Weights of a small transformer language model.
Size: 22 layers, width 256, 8 heads of 32, MLP 704 SwiGLU, 18.1M parameters.
Architecture: RMSNorm before each block, untied embeddings.
Training: a variant of Muon for these matrices, 481M tokens, 7340 steps.
Each number is 50 + 10 x the weight over its row's rms, rounded and kept within 0 to 99. Layers, rows and columns count from 0. The size before them is the row's rms in percent of the matrix's.

# layer 7 MLP up, 704x256, rms 0.192, rows 129-147, columns 128-255
104:54 38 54 48 49 42 45 43 25 51 62 40 39 45 51 66 59 49 42 68 43 56 43 45 54 57 62 43 49 51 46 63 53 44 60 48 49 49 60 54 48 50 54 45 33 53 64 50 41 31 45 52 46 54 37 51 59 67 60 41 55 64 48 73 47 43 62 52 30 36 43 53 52 61 36 39 64 63 54 54 42 70 62 42 41 47 57 80 44 47 38 52 51 57 37 64 42 41 51 44 38 47 67 54 49 58 51 63 38 49 55 37 55 37 44 58 54 45 46 62 54 51 46 34 39 59 50 51
105:44 48 49 54 50 61 60 39 50 52 41 46 55 40 44 60 37 64 51 70 49 49 38 53 53 53 35 40 40 31 49 52 69 58 51 50 54 44 43 29 53 62 50 47 51 45 30 49 47 60 39 51 55 58 74 49 39 52 46 56 58 50 67 47 59 71 40 64 46 65 50 66 38 43 43 47 55 46 70 38 56 64 58 48 43 57 42 68 31 49 44 59 33 66 41 42 48 33 30 60 50 41 28 31 50 58 35 40 54 53 57 39 59 50 41 54 59 38 42 44 50 56 39 49 57 60 46 43
098:55 67 41 47 50 60 50 69 55 52 22 54 81 43 45 39 49 43 41 42 52 49 50 33 45 37 43 75 41 48 63 60 28 51 58 38 63 49 47 33 48 58 46 39 39 44 57 51 56 53 45 39 42 52 49 83 48 54 58 43 54 37 56 41 43 47 52 59 47 38 57 54 61 60 31 51 61 56 67 59 51 47 46 47 37 60 56 54 44 54 57 69 49 57 57 32 42 57 57 29 60 64 59 56 49 49 58 70 53 50 63 36 51 58 41 54 38 47 58 59 66 47 68 59 55 50 56 60
109:16 61 42 42 38 56 46 42 44 51 36 38 50 40 56 54 51 33 54 51 34 62 56 48 50 52 38 43 76 45 40 61 41 58 53 41 48 45 69 49 38 58 63 49 50 54 56 30 45 67 45 53 51 53 34 40 52 46 45 49 59 56 56 46 49 56 51 43 40 47 57 44 65 63 67 51 56 48 45 62 46 50 46 52 60 48 54 59 56 59 50 55 56 45 55 26 53 44 55 46 49 58 42 60 45 59 57 50 39 40 46 43 57 45 55 46 45 45 55 48 63 39 54 52 47 46 54 50
101:41 60 53 60 72 42 19 40 51 49 50 40 59 64 72 61 46 59 34 58 41 52 53 54 57 55 59 58 30 45 57 53 67 57 57 56 42 49 41 58 60 54 70 63 48 60 56 49 52 64 60 54 53 37 45 45 37 41 57 71 54 44 43 52 52 50 62 49 52 42 27 66 49 51 50 60 41 61 57 60 54 54 58 61 69 47 56 44 54 44 52 61 53 74 39 56 52 39 67 54 50 54 37 58 51 76 61 34 60 55 43 53 48 40 41 60 45 34 64 53 49 47 36 60 45 60 65 26
115:50 61 59 56 41 65 45 48 53 75 46 57 38 69 50 37 57 49 59 37 69 47 32 53 57 45 35 54 41 45 35 42 33 41 17 39 45 55 39 50 55 46 62 59 48 35 34 45 35 42 44 35 48 34 49 52 40 58 52 43 46 37 49 61 43 47 55 54 53 58 45 62 55 50 57 63 39 54 53 60 54 50 56 44 63 49 39 51 48 59 50 68 64 50 51 46 64 57 66 61 58 60 41 56 59 37 58 45 45 58 49 42 57 53 45 54 54 43 55 45 43 57 66 61 35 52 79 40
098:50 62 46 46 47 55 64 61 52 38 48 48 38 30 33 48 38 60 57 45 71 55 39 42 47 63 66 53 46 54 33 45 50 64 62 31 36 47 43 53 48 37 45 39 64 59 58 45 44 68 55 59 36 57 38 59 45 55 33 41 47 21 40 45 40 35 51 49 62 46 52 44 56 58 56 53 55 47 53 57 45 63 64 39 36 70 42 53 40 41 48 42 50 47 52 60 59 45 58 58 48 52 39 55 34 56 32 57 78 34 56 52 43 46 47 43 48 65 44 49 57 46 53 61 69 51 58 50
074:34 45 45 55 52 40 19 44 51 39 52 48 55 45 54 50 44 38 70 65 46 61 41 60 64 47 39 40 40 44 47 54 56 54 52 65 44 36 69 40 51 31 48 50 48 66 49 54 61 47 76 47 50 54 45 39 57 50 42 59 48 50 44 36 47 57 52 49 45 44 55 51 47 47 42 54 57 52 68 51 50 54 43 54 68 31 39 65 35 42 47 41 55 42 44 39 44 51 71 59 37 43 52 61 55 39 59 57 48 43 52 60 43 54 47 43 39 48 56 21 53 41 43 58 56 55 47 41
088:55 49 45 48 67 53 45 41 51 45 55 51 63 66 34 45 57 31 53 64 51 64 32 54 45 37 54 50 46 64 46 43 40 51 47 53 30 60 41 44 50 48 57 41 60 54 70 59 47 23 53 51 63 29 40 53 27 57 42 55 51 59 43 58 47 33 43 55 50 55 29 35 61 40 43 50 60 53 51 56 55 37 65 53 62 46 54 61 51 49 37 45 73 64 59 55 54 59 54 51 65 50 34 40 57 42 55 58 60 54 60 61 53 45 69 52 67 44 44 48 58 74 54 52 45 57 53 33
110:41 44 58 48 61 48 39 38 40 61 60 54 54 47 46 57 37 46 53 34 32 42 41 47 29 59 48 35 45 48 49 28 49 57 61 40 62 35 47 33 62 51 43 47 42 44 41 56 57 33 55 69 49 59 61 40 63 53 42 51 52 64 57 50 51 47 67 58 51 46 49 50 68 62 49 57 54 54 63 72 59 50 61 65 48 52 56 39 43 33 40 48 40 32 49 32 68 41 66 58 64 65 46 44 41 29 49 42 31 62 50 49 36 49 53 34 57 42 50 53 52 56 60 35 44 60 44 48
097:46 57 59 63 46 64 52 61 50 58 31 37 45 49 61 40 46 45 48 53 56 68 51 40 53 57 45 54 55 48 51 54 45 58 63 67 52 46 65 53 52 64 47 50 60 56 39 48 49 45 35 51 59 47 43 32 49 43 54 55 58 59 52 42 37 43 55 43 36 31 47 56 77 49 42 50 62 54 58 56 48 45 61 53 52 47 48 46 53 45 59 45 41 59 43 49 53 46 33 52 42 53 53 35 51 47 30 80 50 59 42 54 63 48 51 66 49 69 54 51 30 43 46 48 37 62 35 33
106:45 45 39 54 33 59 47 45 41 60 42 46 49 49 57 42 57 42 56 52 45 57 46 41 50 41 51 56 41 57 56 44 43 65 61 40 81 49 61 47 58 49 43 50 53 45 58 50 33 60 41 40 44 20 55 56 72 45 58 39 38 40 52 59 57 56 60 42 39 34 46 55 44 36 42 48 53 72 44 67 32 42 62 44 48 53 69 45 30 49 53 61 52 60 61 55 36 42 68 46 60 60 61 54 45 59 43 33 48 41 60 52 27 43 61 46 48 65 21 47 47 32 32 52 43 59 49 47
101:29 34 71 38 43 47 44 38 45 41 53 62 40 40 50 51 57 46 49 44 40 62 64 66 51 43 45 43 42 36 45 44 46 70 63 38 54 62 45 55 53 38 68 43 37 46 50 43 44 50 39 46 54 37 51 63 49 39 32 47 34 56 44 54 51 33 64 59 60 43 48 63 41 46 57 53 47 26 26 40 53 59 26 48 55 43 49 65 47 53 52 52 51 49 50 60 41 61 53 56 50 48 53 47 53 45 59 49 51 33 61 46 50 57 47 42 41 45 50 47 49 49 37 63 55 46 45 47
101:43 42 57 47 60 44 30 55 39 56 36 44 54 48 47 47 32 53 47 54 37 53 67 59 46 27 42 56 51 51 31 40 61 52 60 37 64 50 45 50 67 64 50 55 51 60 65 36 38 43 65 50 57 33 32 49 60 61 53 64 54 45 54 58 50 68 47 41 49 53 41 60 48 58 48 33 48 37 41 60 65 69 52 43 51 62 47 51 55 33 48 55 51 55 57 50 45 55 64 29 33 33 48 49 33 51 64 48 44 51 46 46 55 42 56 58 47 39 67 54 30 52 53 51 59 37 38 56
108:56 61 48 46 42 56 60 60 53 51 55 56 58 66 59 45 42 58 59 49 22 49 33 40 51 49 37 33 51 55 50 51 26 65 51 44 57 64 49 53 33 67 51 52 54 35 51 49 53 62 48 50 59 73 41 43 62 43 53 45 55 50 64 38 50 45 49 55 41 62 34 70 40 61 57 73 44 57 40 43 50 54 39 54 54 63 51 69 37 47 42 43 50 44 40 37 56 65 42 56 71 64 41 51 46 49 52 37 54 57 41 48 48 54 62 47 66 39 64 47 35 55 44 44 61 40 41 37
107:52 68 42 51 54 51 60 39 46 49 26 35 57 64 56 61 55 53 34 52 62 26 50 51 50 69 49 52 50 44 44 38 58 46 55 55 29 37 40 48 59 54 50 45 46 61 38 38 54 43 47 46 56 44 61 48 45 62 30 59 57 52 29 65 56 56 56 52 32 50 56 50 47 51 35 58 47 39 65 54 52 70 48 29 52 34 40 57 54 57 55 44 58 46 50 43 60 33 84 46 47 44 56 55 45 38 46 36 67 57 46 63 55 60 49 52 69 43 59 47 56 65 48 39 38 52 42 41
115:74 52 62 53 43 56 40 56 33 52 55 38 63 41 53 58 44 64 42 45 52 57 38 59 39 55 66 46 52 51 50 42 44 47 69 57 64 44 48 40 69 41 59 51 59 50 51 59 58 53 50 47 60 49 67 50 62 26 36 39 49 41 50 22 42 48 44 53 33 45 67 43 48 66 62 49 43 51 43 42 57 34 56 33 46 60 39 64 57 64 49 47 70 38 41 46 44 70 56 56 35 57 45 44 51 66 62 47 42 46 57 45 50 50 48 42 61 45 59 52 53 55 59 57 74 43 29 38
096:49 59 50 61 58 44 57 41 57 47 45 62 57 50 57 48 62 51 60 66 40 55 56 50 64 39 51 49 57 58 50 43 53 42 48 56 40 70 55 33 57 47 41 37 60 82 36 57 55 57 58 71 40 39 53 36 50 56 43 53 57 68 49 51 42 52 55 46 44 54 66 39 63 35 42 36 69 55 36 62 52 40 66 40 48 41 53 59 49 58 34 56 44 38 50 38 37 68 42 50 44 40 59 53 37 35 48 45 71 57 39 56 41 49 35 51 28 39 68 47 42 59 63 61 58 56 47 55
100:46 52 47 31 51 64 37 55 43 53 53 54 53 48 43 55 48 47 33 47 43 40 59 63 50 42 58 52 49 35 46 31 64 59 38 61 45 45 48 50 70 54 30 52 60 55 32 37 37 63 43 75 50 59 44 45 37 53 56 63 37 36 45 34 41 53 70 64 59 71 68 38 60 40 60 50 30 54 41 53 48 56 66 49 25 57 49 61 40 56 39 53 57 46 43 62 58 48 72 54 64 61 41 49 48 41 62 59 55 58 49 55 51 50 53 36 64 45 59 64 70 54 55 48 65 42 52 49
# layer 7 MLP down (transposed), 704x256, rms 0.108, rows 129-146, columns 128-255
102:26 58 50 23 48 61 48 71 74 50 49 51 49 62 61 49 38 52 52 60 47 43 41 50 56 31 56 39 43 57 47 38 61 40 50 48 47 33 64 49 49 46 41 52 54 62 49 57 54 58 59 38 74 60 50 43 47 52 66 43 38 25 40 50 67 47 62 50 39 65 69 49 52 49 56 47 56 65 48 64 58 50 58 56 76 45 34 50 43 56 57 59 53 57 59 57 37 44 67 47 43 55 49 43 29 60 46 57 63 40 50 37 56 54 34 49 61 55 49 58 60 49 57 50 47 37 51 53
107:52 22 47 65 47 46 50 31 30 36 58 47 48 47 40 42 46 40 59 56 33 58 57 46 34 48 63 67 34 52 48 58 65 48 45 63 43 48 32 52 53 40 55 40 49 40 50 52 41 42 68 71 58 46 61 53 62 48 54 59 35 37 42 80 45 62 64 50 48 47 42 34 48 48 50 40 60 42 48 42 49 38 67 54 50 51 50 48 38 59 46 61 48 43 61 56 52 44 41 53 46 47 53 61 60 50 48 52 55 47 39 44 56 58 63 67 61 57 69 34 39 38 60 46 54 63 53 47
103:49 53 51 45 34 78 51 62 51 40 49 44 67 52 71 45 47 51 27 62 72 74 55 51 54 44 41 35 42 51 39 42 53 46 68 35 51 53 61 54 47 57 53 46 38 48 67 64 62 40 41 64 40 51 47 54 56 44 33 43 47 54 48 36 62 56 38 38 60 56 53 56 47 56 38 46 43 47 46 40 48 42 35 49 56 52 40 51 52 16 37 57 50 43 49 43 51 52 58 62 62 48 67 55 49 60 47 54 60 43 60 45 62 39 47 50 64 46 18 32 52 54 41 54 51 49 42 41
105:55 53 58 47 48 51 44 62 75 65 50 53 51 42 40 33 49 50 42 39 38 54 54 40 49 36 41 43 55 46 43 34 43 39 47 56 25 57 56 54 48 37 34 38 58 38 63 62 67 34 54 43 65 57 32 75 47 54 52 46 50 43 40 63 43 43 47 60 54 52 64 57 43 38 54 53 51 34 53 41 50 47 51 49 46 62 44 57 35 40 47 58 63 55 75 49 46 33 60 46 37 60 50 49 56 65 51 44 44 34 44 51 43 57 62 42 28 50 39 43 60 43 41 50 49 51 68 56
094:35 64 67 64 50 57 48 56 56 54 42 50 52 50 62 40 51 51 44 65 58 50 53 47 51 53 67 36 48 81 43 66 56 57 44 54 59 55 58 43 59 46 43 52 51 50 32 55 57 66 38 43 54 50 53 56 49 64 46 48 35 54 56 50 60 42 50 65 58 42 48 54 60 40 58 62 66 56 62 37 55 59 53 56 62 60 48 41 47 51 53 56 33 59 51 39 52 78 47 41 62 49 79 58 53 39 39 21 80 71 47 55 54 40 41 41 54 62 53 48 54 43 53 36 37 51 49 40
108:62 50 54 42 34 39 60 64 52 55 44 60 69 45 58 56 53 53 40 56 55 51 35 67 57 44 61 60 35 51 48 64 49 55 63 59 46 42 52 38 55 48 37 57 35 54 62 30 71 45 41 91 45 51 43 44 54 43 50 53 65 35 44 53 46 48 37 46 67 49 57 47 66 58 45 48 58 39 51 61 53 44 65 51 50 43 43 38 49 54 41 59 43 54 60 62 54 51 38 40 54 47 55 25 48 38 61 53 60 50 45 43 47 41 50 59 34 51 42 52 66 37 43 53 61 56 28 56
096:50 40 60 47 50 53 74 40 52 43 46 51 56 60 42 59 59 48 62 55 42 51 45 62 42 61 44 50 50 57 38 50 54 37 50 44 44 32 64 50 48 66 58 60 47 34 56 47 52 50 69 64 39 56 45 53 47 52 41 41 52 56 52 57 62 40 60 52 46 44 35 48 50 34 52 64 49 35 38 36 62 64 53 43 66 63 63 58 65 52 44 50 41 36 43 64 32 43 38 41 68 62 44 70 74 55 48 50 43 44 33 50 51 64 50 63 47 42 48 44 55 53 38 37 48 62 71 55
089:60 45 54 63 67 43 47 49 43 59 45 46 55 43 42 64 31 38 62 56 50 65 46 45 50 71 41 48 49 71 31 65 53 53 69 40 39 53 39 54 71 42 60 46 69 45 64 54 48 47 52 52 51 57 27 40 44 36 55 70 43 52 53 43 44 37 30 46 50 44 58 31 43 71 59 71 61 66 49 45 44 47 35 45 58 53 46 60 46 53 44 39 61 22 52 45 47 49 58 55 43 48 61 59 56 50 58 50 44 52 52 56 42 61 45 42 60 51 46 22 50 57 51 52 59 53 47 38
089:60 50 53 55 42 44 49 45 58 56 63 52 49 66 46 46 52 43 52 50 43 54 58 50 64 55 55 52 43 64 44 44 41 63 51 72 36 57 52 64 55 50 42 29 56 43 52 45 39 52 43 50 56 65 38 54 50 55 51 41 63 31 69 45 53 23 55 51 62 53 53 39 57 48 42 49 70 64 53 55 55 41 47 43 29 57 49 55 58 37 53 46 61 41 43 50 48 45 39 55 50 49 58 31 61 60 57 41 59 35 44 49 41 58 60 51 74 66 48 47 44 48 42 51 58 53 41 60
099:51 43 61 62 52 56 47 60 38 52 66 43 68 40 66 55 32 40 70 55 70 59 52 61 49 38 51 56 55 42 45 69 43 42 65 35 62 48 73 50 60 58 47 30 54 49 42 50 56 54 57 52 57 56 54 34 32 35 68 58 62 43 48 43 68 52 40 41 42 50 51 51 48 58 60 53 52 65 48 49 63 49 54 47 48 23 45 51 65 56 54 49 51 53 29 24 34 40 51 60 45 52 44 49 70 38 59 48 43 64 61 42 53 65 54 56 56 73 65 34 58 48 43 57 43 43 51 42
103:43 57 46 43 46 52 44 58 45 50 34 52 55 61 39 49 64 87 47 54 59 54 32 53 55 52 56 50 56 42 46 39 39 63 57 62 48 44 44 50 43 51 53 44 53 60 39 52 48 60 39 46 26 59 50 62 45 61 66 43 55 58 61 50 41 46 51 64 57 47 60 46 58 74 33 75 43 64 65 53 59 33 33 46 50 62 73 40 41 42 55 64 46 49 31 45 54 52 61 55 57 50 57 58 48 63 40 51 43 71 48 40 54 43 56 70 28 64 37 35 60 44 54 32 70 66 37 55
110:54 64 49 34 69 53 41 47 45 60 26 63 50 47 58 54 51 39 54 42 41 62 48 47 40 51 39 76 39 55 51 44 55 45 65 48 49 61 50 64 61 53 45 57 61 53 39 38 42 53 46 48 44 32 66 60 56 65 47 48 39 48 61 49 46 52 61 46 72 77 51 49 64 51 44 40 63 66 63 46 73 26 67 48 52 47 34 51 52 63 49 41 45 79 67 56 45 43 46 28 61 26 66 53 38 69 56 44 48 49 57 57 50 43 55 33 46 60 44 52 44 70 63 59 30 51 46 62
104:34 43 53 72 47 65 38 53 57 56 30 31 41 53 27 36 53 65 50 36 51 59 60 47 36 47 67 45 53 37 53 52 33 54 50 41 65 41 22 55 52 45 44 41 69 60 52 52 51 51 55 48 52 39 57 48 42 68 67 37 31 31 61 49 69 48 35 52 43 40 38 35 49 55 37 65 57 59 59 53 55 43 54 60 57 57 44 60 43 47 55 52 40 67 50 51 44 62 47 49 42 57 54 44 57 60 28 50 46 38 41 38 41 34 71 48 58 38 41 46 49 73 44 33 59 53 43 47
091:46 70 37 62 62 52 36 35 52 29 70 60 46 47 53 53 36 51 53 54 61 41 45 46 38 60 43 48 57 48 56 46 52 58 52 60 54 44 56 64 58 50 57 62 48 34 61 56 36 60 47 56 46 56 34 50 42 40 53 55 53 66 44 70 52 54 52 46 48 63 64 57 57 48 62 39 48 52 41 39 31 51 43 69 44 47 49 48 64 54 55 41 39 46 51 51 50 42 54 46 35 49 49 51 74 44 50 67 52 45 50 63 62 68 63 47 33 54 44 48 45 35 32 38 50 72 36 34
102:26 47 55 40 58 45 37 30 55 60 59 50 64 50 47 66 22 55 35 50 42 49 42 62 51 28 33 46 59 53 58 47 50 47 54 42 43 70 56 64 44 53 55 52 54 49 57 55 57 43 54 51 62 40 43 56 65 20 49 64 45 41 52 72 45 57 39 50 43 47 49 49 55 45 29 31 57 42 44 35 38 63 49 43 44 53 51 47 55 40 46 54 69 40 49 46 53 41 46 54 66 47 59 36 53 38 39 50 61 45 51 56 58 46 51 45 50 53 58 50 41 45 59 56 49 60 36 56
106:75 36 60 53 64 52 72 38 49 40 39 41 48 57 66 49 61 51 65 64 54 60 54 66 57 50 59 45 61 33 39 63 35 43 52 58 62 45 51 79 56 52 37 58 58 59 46 52 55 72 46 47 49 27 58 49 54 41 39 48 47 47 44 50 51 51 47 65 45 44 50 42 40 57 41 40 57 44 55 54 51 49 45 50 41 67 52 57 59 47 56 48 38 31 32 43 62 36 59 55 65 48 51 62 36 52 35 41 66 58 37 39 67 65 44 62 67 46 51 28 61 38 41 43 49 56 51 51
102:48 45 34 41 56 49 50 54 62 57 38 56 64 66 55 36 53 51 56 46 46 62 60 40 40 28 46 39 46 47 57 53 61 53 56 64 55 75 48 42 43 59 38 47 60 68 37 54 65 48 54 72 50 51 38 64 58 54 50 39 53 42 53 52 69 54 44 37 58 68 42 35 50 42 53 52 56 46 47 59 34 61 44 63 54 47 62 60 53 67 49 46 40 43 36 50 43 51 59 49 49 37 40 54 40 44 36 51 75 66 46 55 47 54 29 72 49 46 59 60 54 26 42 60 40 34 49 74
090:42 54 32 47 51 42 46 29 60 57 48 54 35 47 51 49 43 55 45 55 58 47 41 40 49 59 59 41 51 57 55 63 52 43 43 24 22 25 47 49 38 48 27 74 43 59 34 45 55 56 52 39 42 59 55 54 75 66 56 47 61 65 42 26 59 35 35 49 65 33 55 47 49 46 59 65 41 56 43 35 35 47 55 79 54 58 56 43 49 33 51 45 56 67 58 43 57 46 48 38 63 71 46 49 64 56 43 59 39 58 46 55 49 42 63 43 44 44 31 51 58 35 46 66 45 50 57 46
# layer 7 MLP gate, 704x256, rms 0.187, rows 130-147, columns 128-255
112:61 39 41 52 29 63 30 43 49 39 53 46 53 45 72 59 49 61 60 54 46 36 59 72 59 59 39 71 46 54 32 56 51 67 71 49 28 51 54 40 32 35 52 66 52 58 63 58 57 42 50 58 45 50 50 33 62 66 55 43 57 54 40 42 57 61 47 65 48 53 54 50 50 44 61 39 69 39 55 52 42 56 57 64 66 45 56 41 51 41 43 52 44 70 39 53 46 35 38 31 49 36 55 46 61 46 51 51 53 36 52 33 50 49 57 52 47 24 67 31 40 45 50 28 63 58 52 44
105:45 49 60 49 53 55 62 60 33 51 55 50 61 51 62 40 47 53 56 48 56 44 43 51 51 65 50 69 47 41 68 53 42 44 61 61 55 60 58 49 63 47 43 56 49 50 56 47 56 47 52 54 50 48 35 57 36 55 57 57 45 55 54 77 47 41 40 56 34 33 56 69 56 64 33 49 54 48 43 63 61 26 50 34 37 39 45 60 57 40 65 51 47 53 58 27 65 42 55 26 63 48 55 44 31 52 57 54 63 40 51 55 34 52 49 48 61 53 35 40 52 33 49 48 57 58 54 46
103:61 48 40 49 31 41 53 45 55 41 38 57 43 58 56 40 50 60 49 63 60 57 29 52 53 56 35 56 61 44 53 53 56 52 46 63 65 37 52 48 46 44 62 48 44 56 47 50 38 50 43 44 46 62 58 30 60 46 54 63 33 30 51 44 45 45 51 41 38 52 50 53 49 53 46 35 49 40 48 54 46 60 44 36 51 45 51 45 44 46 49 47 67 40 36 32 53 66 58 48 44 59 61 45 58 60 37 57 42 48 61 50 51 47 60 44 60 62 36 45 44 71 26 57 69 64 53 46
104:43 47 56 53 43 69 59 56 26 47 54 45 54 51 50 51 44 46 52 44 44 50 63 44 45 52 53 47 59 62 54 37 63 50 43 54 57 54 42 65 52 42 50 23 53 50 46 41 60 44 58 46 55 50 56 55 59 65 48 48 21 56 55 48 48 50 56 58 37 60 47 40 58 53 48 33 33 49 49 60 57 61 54 42 32 63 53 52 44 66 61 55 32 55 61 39 61 48 40 50 37 59 52 46 43 50 37 49 53 57 44 38 44 30 49 44 72 52 51 57 36 61 60 37 57 65 21 53
113:48 51 57 40 37 58 51 32 32 57 49 66 41 60 53 40 60 52 66 49 67 51 40 53 53 53 61 41 39 53 37 62 47 43 50 40 48 53 37 41 70 40 47 65 54 40 30 33 34 47 50 42 30 47 62 54 47 25 51 41 49 54 46 52 50 58 71 47 48 42 48 51 48 59 58 49 53 38 58 53 63 65 50 40 45 44 37 46 42 36 56 68 57 58 57 34 50 59 54 39 55 62 55 43 69 32 49 53 40 34 48 42 48 48 55 35 32 53 59 56 53 43 43 42 57 64 58 50
094:45 66 46 31 46 49 66 55 61 37 41 41 62 42 45 47 60 56 49 40 49 62 31 69 55 59 66 68 51 48 58 66 50 49 46 38 39 46 44 38 36 39 48 44 66 48 49 45 60 48 48 72 40 53 49 43 43 53 41 46 43 48 44 20 44 35 43 50 45 66 53 68 45 41 33 57 44 41 46 62 50 52 67 34 49 56 49 60 48 50 54 53 43 57 40 50 51 39 48 49 60 65 59 64 52 46 42 47 53 31 48 57 60 59 46 49 47 68 62 40 65 64 48 45 54 58 54 58
089:44 48 48 63 50 42 24 41 57 42 58 56 48 44 55 45 48 48 65 63 55 56 57 53 63 53 49 48 40 46 45 53 57 52 50 60 52 46 65 46 38 43 35 59 45 60 54 50 64 47 59 48 51 58 50 36 63 55 44 49 42 58 60 32 53 61 51 45 55 51 51 60 48 32 47 50 61 37 74 38 60 52 34 52 72 36 35 59 47 54 54 34 50 55 63 46 53 46 66 57 47 51 52 50 58 46 41 51 48 44 46 43 35 45 51 50 35 44 69 31 45 47 52 55 47 62 58 36
093:47 57 45 49 55 45 54 45 46 48 44 63 46 64 42 32 52 62 54 59 54 57 58 43 52 35 72 56 49 53 48 72 41 53 68 50 47 40 54 59 44 55 55 56 34 37 29 69 55 31 56 57 52 42 62 83 41 51 43 26 47 54 52 63 34 50 28 49 67 27 58 49 62 41 55 45 61 62 50 47 31 54 47 43 34 55 48 40 59 56 53 44 64 52 46 47 49 48 55 50 55 31 64 50 63 49 54 55 65 45 56 53 48 43 56 47 75 48 56 31 50 61 36 46 51 59 46 42
103:40 45 53 58 63 55 56 53 51 65 46 52 43 72 49 54 56 49 50 59 58 61 57 50 62 47 48 40 48 39 71 38 57 52 45 40 59 57 67 66 42 39 63 63 53 35 58 60 57 58 34 56 88 41 55 59 54 33 54 57 71 51 40 42 42 55 42 41 39 45 52 50 35 44 59 62 38 49 36 51 65 50 64 44 33 49 53 56 51 66 51 45 61 32 61 36 54 65 50 39 51 55 56 45 47 71 43 57 46 51 46 65 59 53 62 68 49 49 46 49 35 62 54 42 50 48 36 58
105:62 59 79 49 36 60 43 40 47 43 63 45 52 59 43 50 43 57 40 59 44 46 41 48 57 60 55 46 46 52 58 61 49 57 51 43 34 55 62 36 47 44 35 36 47 55 52 56 59 58 49 33 60 55 43 40 61 44 52 50 62 46 41 32 54 53 53 41 38 62 50 60 40 62 58 39 57 62 56 75 59 46 65 67 41 46 25 36 56 50 36 43 27 36 40 56 41 41 47 72 40 44 66 40 45 53 55 49 36 50 29 46 41 50 52 45 56 48 51 51 43 56 57 47 63 53 67 56
105:45 56 55 47 32 54 47 55 66 41 47 32 51 49 39 52 52 39 43 51 51 60 60 44 58 53 59 65 49 53 48 47 50 53 36 50 33 47 67 52 58 46 68 42 55 54 55 52 47 55 41 60 38 47 45 47 54 58 47 70 37 45 49 41 51 57 63 59 38 45 63 54 55 53 59 33 46 43 57 37 62 51 50 41 53 51 35 51 63 59 63 39 52 35 45 54 45 50 58 44 39 56 51 36 58 61 41 53 40 64 53 63 37 57 47 57 42 63 69 48 65 52 49 40 56 31 41 33
102:61 53 51 42 61 39 54 56 42 52 62 44 67 34 47 60 31 40 56 43 60 55 40 46 55 45 37 53 42 68 59 44 62 53 66 65 45 60 52 52 54 62 51 42 59 51 47 38 66 19 58 36 69 50 53 54 49 57 58 62 61 25 47 43 29 68 30 46 45 50 42 41 58 43 54 43 50 52 37 70 56 44 39 53 53 39 52 46 56 53 46 53 64 53 60 47 47 50 45 41 63 38 55 39 44 60 62 55 55 45 73 56 53 52 46 62 39 59 33 58 67 43 33 63 48 55 59 65
093:59 50 47 49 50 51 55 52 45 73 58 65 43 61 52 44 52 50 42 43 37 46 65 62 38 64 64 52 47 67 73 55 62 55 58 62 73 30 52 50 47 48 34 52 48 40 68 45 43 41 49 38 56 42 64 48 67 45 44 54 45 48 49 35 51 61 48 52 50 41 64 52 41 39 40 58 49 45 54 35 55 56 59 44 50 68 46 56 47 56 32 45 54 39 41 49 48 51 41 54 46 58 37 38 36 41 50 64 47 56 44 53 70 36 38 52 33 71 68 43 51 62 39 50 60 34 41 53
105:32 44 48 37 48 41 35 44 45 61 48 59 40 30 38 56 66 42 58 53 52 56 55 58 42 37 73 51 51 50 49 49 60 42 47 58 57 45 71 48 50 39 54 35 57 52 46 45 62 52 48 57 30 46 46 59 47 48 37 58 50 40 36 51 57 35 45 44 66 28 50 41 62 39 39 57 46 48 58 54 46 56 60 56 37 45 40 60 47 41 54 63 57 45 50 62 53 31 52 65 58 39 48 56 59 48 33 44 50 54 47 54 62 56 37 59 56 61 47 50 27 41 46 59 36 62 56 54
106:35 45 45 54 37 39 48 42 64 57 58 59 62 55 59 54 42 53 45 24 42 49 74 35 45 38 42 54 47 57 55 64 55 57 71 36 57 65 58 25 55 54 53 65 67 53 46 60 51 51 58 37 45 45 52 49 44 55 66 62 47 53 43 49 47 47 65 38 43 31 37 50 46 65 37 41 44 56 44 57 58 56 44 59 44 74 41 53 39 44 57 51 42 40 63 65 52 30 46 43 69 41 47 56 29 56 55 53 80 45 66 53 57 41 63 45 42 58 50 42 43 41 66 51 48 54 32 51
102:41 44 60 58 47 50 41 37 26 70 56 46 57 41 46 48 73 46 56 51 64 65 38 63 79 37 61 50 58 67 65 37 60 62 51 39 64 35 53 52 46 47 43 40 48 53 46 51 50 46 52 45 47 56 46 47 57 46 68 53 37 64 50 48 68 38 43 48 37 48 57 71 45 42 63 37 58 61 60 54 42 49 57 52 52 45 43 48 57 61 46 41 48 53 49 49 43 68 60 61 48 32 49 35 52 34 54 42 53 31 56 53 43 67 53 57 56 56 53 43 49 39 59 53 37 60 41 41
095:54 55 63 55 40 48 54 33 38 63 58 51 55 48 46 58 73 51 32 35 53 46 39 66 65 48 50 58 67 41 56 60 49 37 45 47 36 33 56 42 53 49 44 53 55 53 48 61 59 52 55 52 54 51 49 72 40 62 56 70 46 54 52 61 50 41 46 57 45 47 35 45 42 47 49 34 37 38 51 63 49 49 44 38 50 26 55 44 26 57 44 55 37 44 49 51 39 64 37 56 58 33 58 66 40 39 63 59 41 43 45 44 54 53 38 55 60 44 48 70 68 66 64 58 28 63 53 40
106:58 43 51 60 47 43 43 54 41 47 28 32 71 41 46 28 75 44 59 68 48 43 53 60 48 48 62 53 57 49 67 49 37 54 45 43 62 38 59 37 52 54 52 34 43 55 56 47 53 43 51 43 59 50 67 51 51 29 56 58 52 65 49 59 54 48 38 55 44 38 57 63 60 32 65 67 56 52 58 35 63 43 49 51 57 59 38 66 56 56 52 45 27 55 38 73 32 52 52 51 37 47 52 45 31 47 64 34 67 73 35 47 41 49 53 58 48 63 56 37 34 38 54 84 43 48 38 62